config = dict(
    n_layer=10,
    d_model=640,
    n_head=8,
    n_kv_head=8,
    head_dim=128,
    d_mlp=2560,
    vocab_size=16384,
    activation='gelu',
    norm='layernorm',
    norm_place='pre',
    norm_eps=1e-05,
    positions='rope',
    rope_base=1000000.0,
    rope_fraction=0.25,
    qk_norm=False,
    attn_scale=0.0884,
    bias='all',
    tie_embeddings=True,
    parallel_block=False,
    init='orth',
    init_std_qkv=0.0176,
    init_std_o=0.00312,
    init_std_up=0.0176,
    init_std_down=0.00197,
    optimizer='adamw',
    lr=0.000587,
    lr_mult_qkv=0.5,
    beta1=0.9,
    beta2=0.99,
    lr_head=0.00714,
    grad_clip=0.5,
    warmup_steps=542,
    schedule='wsd',
    decay_fraction=0.674,
    decay_shape='linear',
    final_lr_fraction=0.0,
    batch_tokens=131072,
    seq_len=1024,
    doc_mask=True,
    z_loss=0.0001,
    train_tokens=1379000000,
    steps=10521,
    dataset='wikipedia_en',
)
Each number is 128 + 24 x the weight over the matrix's rms, rounded and kept within 0 to 255. Layers, rows and columns count from 0.

# layer 5 attention query, 1024x640, rms 0.0166, rows 558-567, columns 160-319
[[ 91 144 113 143 126 124 126 105 161 118 105 133 118 129 148 118 150 150 140 107 103 113 116 169 172 116 137 108 141 109 106  95 147 128 124 104 113 123 148 128 121 137 167 114 148 150 111 165 114 128 150 165 149 136 106 125 136 117 111  91 174 106 138 141 168 181 108 139 128 154 139 112 131 153 106 157 105 128 149 113 117 142 122 121  75 142  88  92 112 105 143 119 108 125  66 118 140 141 136  98 139 155 135 121 122 120 152  98 147 101 129 133 149 134 118 129 114 152 119 117 119 128 142 152 177  82 121 132 144  94 147 139 118  97 118 139 142  95  96 135 144 110 145 116 134 104 144 114 152 110  93 108 131 158 156 132 104 121 118 136]
 [126 122 120 105 127 141 104 132 127 135 130 142 161 113 139 117 125 188 109 100 129 122 133 120 129 122 104 139 148 133 116 134 136 108 138 132 107 127 155 145 117 165 130 106 139 118 114 158 111 133 131 140 167 136 127 145 187 102 105 125 141 134 156 130 149 162 113 139 128 175 136 110 152 109  96 139 101 144  99 158 155 100  69 144 135  97 118  80 135 159 136 115 142 157  99 124 125 162 120  89 134  95 120 100 134  96 143 162 128 138 129  94 123 106 138 107 107 111  84 158 139 157 102 119 168 153 119 131 145 113 144 137 112 129 135 133 126  93 112  89 137 111 174 151 105 151 114 145 157  99 151 110 154 105 115 144 119 153 134 142]
 [147 108 131 105 120 126 119 147 156  86  95 134 127 117 125 126 134 149 152  68 176 142 122 112 129 150 119 128 138 120 148 166 135 180 119  95 133 111 143 116 108 115 140 107  95 122 122 134 138 134 133 124 135 118 105 141 128 102 140 106 126 115  98 116 126 139 131 136 142 171 147 138  87 132 128 137  90 118 107 137 188 154 129 173 134 124 105 141 113 116 138 153 131 146 118 129 167 116 141 135  89 119 118 152 158 123 114 153 106 113 131 118 118 148 140 118 151 114 165 131 109 143 115 143 135 136 149 103 165 117 122  86 118 142 117 118 121 127 139 134 122 131 114 126 116 171  82 119 110 144 153 164  97 141 102 105 112  91 144 144]
 [141 124 155 156 114 109 114 120 133 160 113 155 109 101 130 145 155 133 125 150 132 133 132 134 132 102  92 105 158 136 127 133  98 168 148 120 157 104 143 126 115 137 129 143 126 128 119 140  95 132  96 103 153 139  94 111 162 107 147 120 154 147 101 126 145 123 136 133 125 121 148 151 142 130 104 118  64 141 137 120 132 135  96 141 137 116 119 105 136 129 118 160 135 144 201  87 131 169 133 138 135 126 132 120 115 123 175 125 142 144 129  81 106 129 118 126 107 161 107 146 136 121  98 106 160 126 100 155 121 174 136 171 160 115 118  92 134 151 103  89 120 107 136 116 134 137  95 127 137 137 169 125 102 142 139 121 108 113 120 105]
 [129 108 110 110 133 118  78 139 121 142 161 161 122 114 121 141 144 150 139 144  85 100 142 125 108 165 131 116 152 105 131 137 147  86 119 134 166 116 152 123 127 131 154 120 127 134 164 136 132 116 137 137 149 139 162 157 109 142 111 123 134 153 103 130 126 130 116 124 105 102 142 101 126 113 152 151 179 118 129 119 181 149  96 128 141 103 104 103 113 132 146 209 109 125 122 104 179 120 115  98 143 146 121 111 131 149 156 100 129 101 133 127 140 110  70 129 121 135 121 127 126 145 155 137 127 138 126 187 118 171 116 116 134 147 148 110 140 112 158 131 107 131 115 113 130 138 132 135 108 131 137 129 157 151 142 109 130 128 106  95]
 [129 111 166 148 117 122 116 137 131 128  77 135 112 104 109 145 149 118 154 160  98 114 138 130 125 123 102 143 144 127 105 127 117 109 112 143  92  82 141 124 112 126 136 136 122 157 142 120 133 145 115 121 108 129 150 130 111 110 122 109 122 124 126  88 112  84 130 117 151 126 152 115 104 141 119 108 143 115 124  94 131 109 133 130  93 126 139  95 118 118 130 195  98 144 178  98 141 132 169 138 160 129 165 166  97 137 140 124 121  81  97 102 132 150 137 113 143 197 183 165 125 129 119 135 139 116 158 114 153 156 135 102 139 126 131 107 118 148 150 123 137 152 100 107 125 147 106 148 134 152 124 148 104 133 133 121 155 124 109 117]
 [139 102 163 120 137 162 118 150 156 127 149 178 145  90 125 133 122 111 208 109 192  87  88 132  81 178 114 118 112 157  94 149 152 128 134 137 111  81 140 144 144 126 136 117  97 130 124 123 157 153 152 140  94 135  87  65 104 119 138 126  82 144 121 145 124 100 146 129 103 102 132 141 118 147 126 155 118 164 104 116 164 149 150 155 135 141 131 144 122 134 117 131 135 132 159 118 143 132 137 141 151 141 132 144 137 130 146 129  91 148 134 124 125  79 137 137 103 179 152 124 143  78 135 125 147 143 162 133 152 105  96 157 105 120 104 141 145 146 104 122 175 144 161 124 128 138 125 111 116 124 158 136 120 122 139  92 100 147 117 132]
 [111 143  97 167 114 140 102 117 150 113 125 132  86 139 137 167 111 101 127 140 119  92 121  92 179 123  93 149 117 140 126 127 158 136 170  87 110 107 139  90 119  78 128 146 115 113 141 101 123 159 142 160 110 149 130 161 128 113 139 163 140 118  67 106 120 132 147 136 118 101 144 166 108 113  82 106  72  94 112 144 119 112 128 183 112 152 108  87 119 121 129 162 146 153 163 122  80  82 129 110 123 166 118 152 104 112 150  83 119 105  98  96  87 157 141 147 201 155  98 155 124 165 100 117 127 141 104  93 124 128 178 127 119 152 134 132 111 176 114  99 153 113 163 123 100  94 144 129 138 118 140 161 132 171 130 172 109 148 123 157]
 [131 137 108 104 163  95 149 100 120 119  82 102 141  92 105 145 109  96 147 114 169 135 101 107 137 144 127  82  98 121 135 117 109 103  99 108 159  96 118 132  82 101 169 180 124  79 144 148 107 171 167 136 126  99 148 124 120 163 125 113 132 152 143 141 133  96 160 102  83  87 155 110 132 146  95 142 109 154  71 128 129 164 145 133 188 113 119 167 156 131 109 154 127 126  79 160 147 115 100 147 150 149 160 144 111  82 122 146 150 150 147 145 109  80 101 148 105 145 122 105 134 104 121 130 127 119 121 164  97 128  88 122 100 113 117 111 151  94  94 142 144 129 149 148 163 137 140 162 100 118 147 126 138 135 124 135 136 151 164 150]
 [108 151  99 180  87 131 142 116  69  87 144 120 138 119 167 137 128 100 110 140 143 158 116 129 141 140 120 163 117 131 165 142 162 172 147 139 105 125 150  98 172 104 143 106 192 106 120 135  85 120 109 125 111 162 100  80 138 136 130 123 146 154 151 114 101 153 129 144 122 117 117 150 117 165 119 152 150 141 131 108 108 114  81 155 141 126 111 142 141 133 138  91 124 120 113 133 109 129 149 131  96 103 135 100 131 141  81 113 148 152 134 112 103 113 175  89 127 147 128  89 126 109 117 122 112 130 108 163  98  94 155 117 130 161 153 136 130 129 142 119  91 141  82 151 123 101 124 164 130 140 102 133 130 112 141 107 131 125 124 175]]
# layer 5 attention key, 1024x640, rms 0.0161, rows 558-567, columns 160-319
[[102 113 104 136 111 162 134 153 133 135  96 110 126 104 115 125 135 126 140 143 143 109 122  96 132  88 139 136 125 107 137 100 112 131 147 118 114 142 148 171 129 121 134 103 112 131 113 137  97  90 140 124 148 113 125 179 144 105  58 128 132 151 115 108 122 125 126 118 127 147 134 105 115 131  95 107 103 121 130 138 126 115 129 113 109 106 108 141 110 108 162  76 101 164 137 120 152 148 149 173 143 132 123 146  98 120  97 102 152 106 128 131 137 109  65  80 153 117 132 118 108 148 143 133 128 125 102 144 128 114 126 178 115 124 119 125 133 102 109 140 149 114 101 136 161 108 134 100 132 124 143 161 124 156 125 106 137 139 134 136]
 [181  90 144 139 116 144 119 136 146 135  89 151 145 111 103 121 103 103 117 134 142  59 141  92 128 124 140 146 130 146 126 155 118 153 122 100 131 132 136  99 123 123 131 184 128 130 158 127 138 151 165 105 122 108 101 134 129 122 111 127 147 190  98 119 158 151 110 120 109 144  90 137  91 130 160 136 106  88 132  88 116 115  85 127 110 131 161 127 108 134 121  92 141 121 142 151 107 143 157 120 112  93 118 110 168 139 142 138 174 135 140 110 131 134 155 143 131  79 129 127 141 110 105 152 129 134 130 144 110 102 114 127 143 112 124 131 120 145 158 143 152 134 114  71 105 132 136 117 152 118 141 164 174 171  93 132 139 113 118  93]
 [144 123 113 104 154 137 132  94 110 119 106 119 149 171 107 130 125 127 154 137 129 118  89 146 131 175  91 105 114 159 131 123 126 149 133 148 119  97 118 159 144 146 148 137  90 139 158 127 106 127 109 131 126  90 147 144 112 130  91 123 131 107  94 195 155 126 127 120 129 109 124 115 126 142 152 125 151 107 134  97 125 117 135 125 123 136 123 160 159  99 142 118 114  76 137 102 119 139 133 148 130 128 139 128 149 135 125 127 132  93  95 169 109 127 169 155 155 153 129 130 134 173 114 123  76 182 161 112 123 160 127 138 123 136 107 128 146 147  75 117 161 130 150 119 171 111 110 123  97 106 168 155 123 110 125 116 148 109 102 137]
 [115 108 131 112 134 111 133 120 129 122 108 117 112 176  85 115 133 126 113 125 112 137 136 150 104 127 146 105 130 159 141 142 130 126 153 113 137 169 129 159 113 125  96  92 153 127  97 106  93 142 126 141 137 135 124 121 125 131 137 143 141 159 135 121 107 133  97 122 104 143 125 171 115 165 117 122 164 146 122 154 101 111 116 144  93 129 115 107 174 121 148 127 123 132 120 140 164 139 165 165 116 108 106 105 163 121 134 128 148 130  81 123 112  97 142 106 128  92 119 142 130 109 121  94 147 123  62 143 123 148 142 166 128 125 126 148  75 138 138 165 145 130 119 113 136  98 134 119  90 126  96 138 159 125  92 131 148 143 143 106]
 [114 145 122 146 142 109  99 117 184 104 119 168 145 146 199 124 129  94  76 125 125 161 146  93 134  83 141  96 147 107  86 166 141 112 141 142 132 127 146 150 127 159 121 139 128 112 132 113 120 109 116 144 104  95 120  99 124 102 128 125 120 122 146 112 148 162 123 144 118 136 131 118 130 103 152 142 173 125 117 119 110 128  91 145 136 101  94 149 119 152 128 129 177 124 118 148 134 110  98 152 143 112 149  91 148 133 141 133 135 110 144 151  69 117 123 163 152 137 123 135  89 168 107 124 183 154 148 150 132 132 123 138 100  95 141 106  94 173 110 137 110 121 144 120 179 113 177 161 137 121 123 132 127 116 135 129 134 155 132 181]
 [ 98 150 145 113 189 132 142 119 137  92 112 134  89 119  81 134 136 125 119 160 168 165 125 129 131 143  80 128 131 141 118 130 139 123 137 134  95 124 147 134 108 144 118 119 143 143 156 128 128 119 140 153 129 104 135 127 156 117 163 109 150 106 131 113 121 138 144 131 139 136 146 154 104  89 145 119 154 143 120 103 128 159 147 120 116 141 147 130 150 100 126 131 122 128 138 135 160  94 146 144 137 142 126 146 121 147 127 115 128 144  94 110  75 123  97 125 120 158 140 156 114 104 135  89 111 128 135 132 114 184 100 107 116 113 124 143 129 130 121 126 119 122  92 198 108 146 123  97  80 123 106 188 121 136 150 120 174 130 137 120]
 [121 150  95  91 156 131 137 145  99 134 168 139 132 134 126 110 103 148 116 131  83 117 117 158 120 196 156 115 118 154 146 113 126 116 145 177 162  78 132 174 118  84 150 104  83 137 136 129  97  94  76 137 122 134 174 130  83 157 147 128 162 171 150 151 139 134 161 129 130 158 130 127 104  96 121 109 144 119 153 130 116 123 137 132 100 102 130 139 122 134 121  99 125 103 141 100 159 150 139 131  96 144 141 110 162 113 107 116 158 101 128 125 128 118 103 129  94 142 124 157 177 185 125  87 105 168 124 164 183 151 110 143 100 135 134 112 125 122 104  96 127 148 107 142  82 149 110  90 128 127 122 142 103  98 159  95 144  97 157 126]
 [152 170 129 126 126 118 106 123 101 129 132  96 108 125 134 136 137 112 118 129 127 141 139 143 152 118 110 154  86 152 110 130 144 144 143 114 109 131 111 148 169 169 132 140 131 148 144 103 150 103 154 141 147 155 113 163 145 153 157 133 137 172  92 135 140  91 139 127 136 132 120  95 157 120 105 115 127  87  67  85 129 113 104 114 110  95 123 161 144 139  97 138 113 160 126  99 114 112 148  91 117 105 147  92 163 106 125 101 139 141 115  86 122 137 140 103 111 124 146 140 121 146 161  92 124 118  86 120 112 173 147 137 147 169 153 106 129 153 138 137 148 121 128 167 112 152 107 121  84 122 132 117 137 150 126 170 106  94 131 120]
 [139 134 142 124  96 150 126 152 150 112 159 135 125 126 163 124 131 154 130 132 100 169 118 134 137 140 137 138 143 121 108 116 102 136 143 138 140 114 122 105 139 143 111 117 149 116 134 120 109 144 109 133 137 108 156 156 102 146 117 126 141 132 142 136 123 148 123 154 122  90 131 116 138 142  68 112 117 131 128 141 124 132 138 173 101 111 134 141 113 146 163 125 127 110 104 129 148 147 139 153 162 127 128  86 140 144 143 124 144 171 139 104 128 113 132 162 152 159 112 123 122 181 140  99 106 146 148 117 147 126 156 145 117 108 113 129 146 148 113 133 140 179 171 110 171 117 123 142 142 112 131 129 112 114 143 168 107 136 138 123]
 [143 119 136 150 126 150 121 162 163 132 133 154 118 102 131 130 104 114 130 112 122 152  83 132 154 113 160 170 101 142 117 155 127 142 122 127 118 120 155  97 134  80 110 153 143 113 122 146 116 126 113 102  93 120 119 104 129 184 133 142 105 179 116 163 136 100 146 106 129 140 111  93 124 122 116 105 121 119  93 121 101 139 120 168 134 151 138 132 133 107 109 143 134 107 130 112  77 142 102 162 115  94 106 147 138 147 110 144 122 158 183 124 127 153 138 154  52 153 150 114 106  93 132 139 125 124 133 120 106 109 135 165 101 144 149 130 150 114 127 135 149 125 115 123 106 103 130  88 136 145 122 131 135 152 127 130 153 121 107 130]]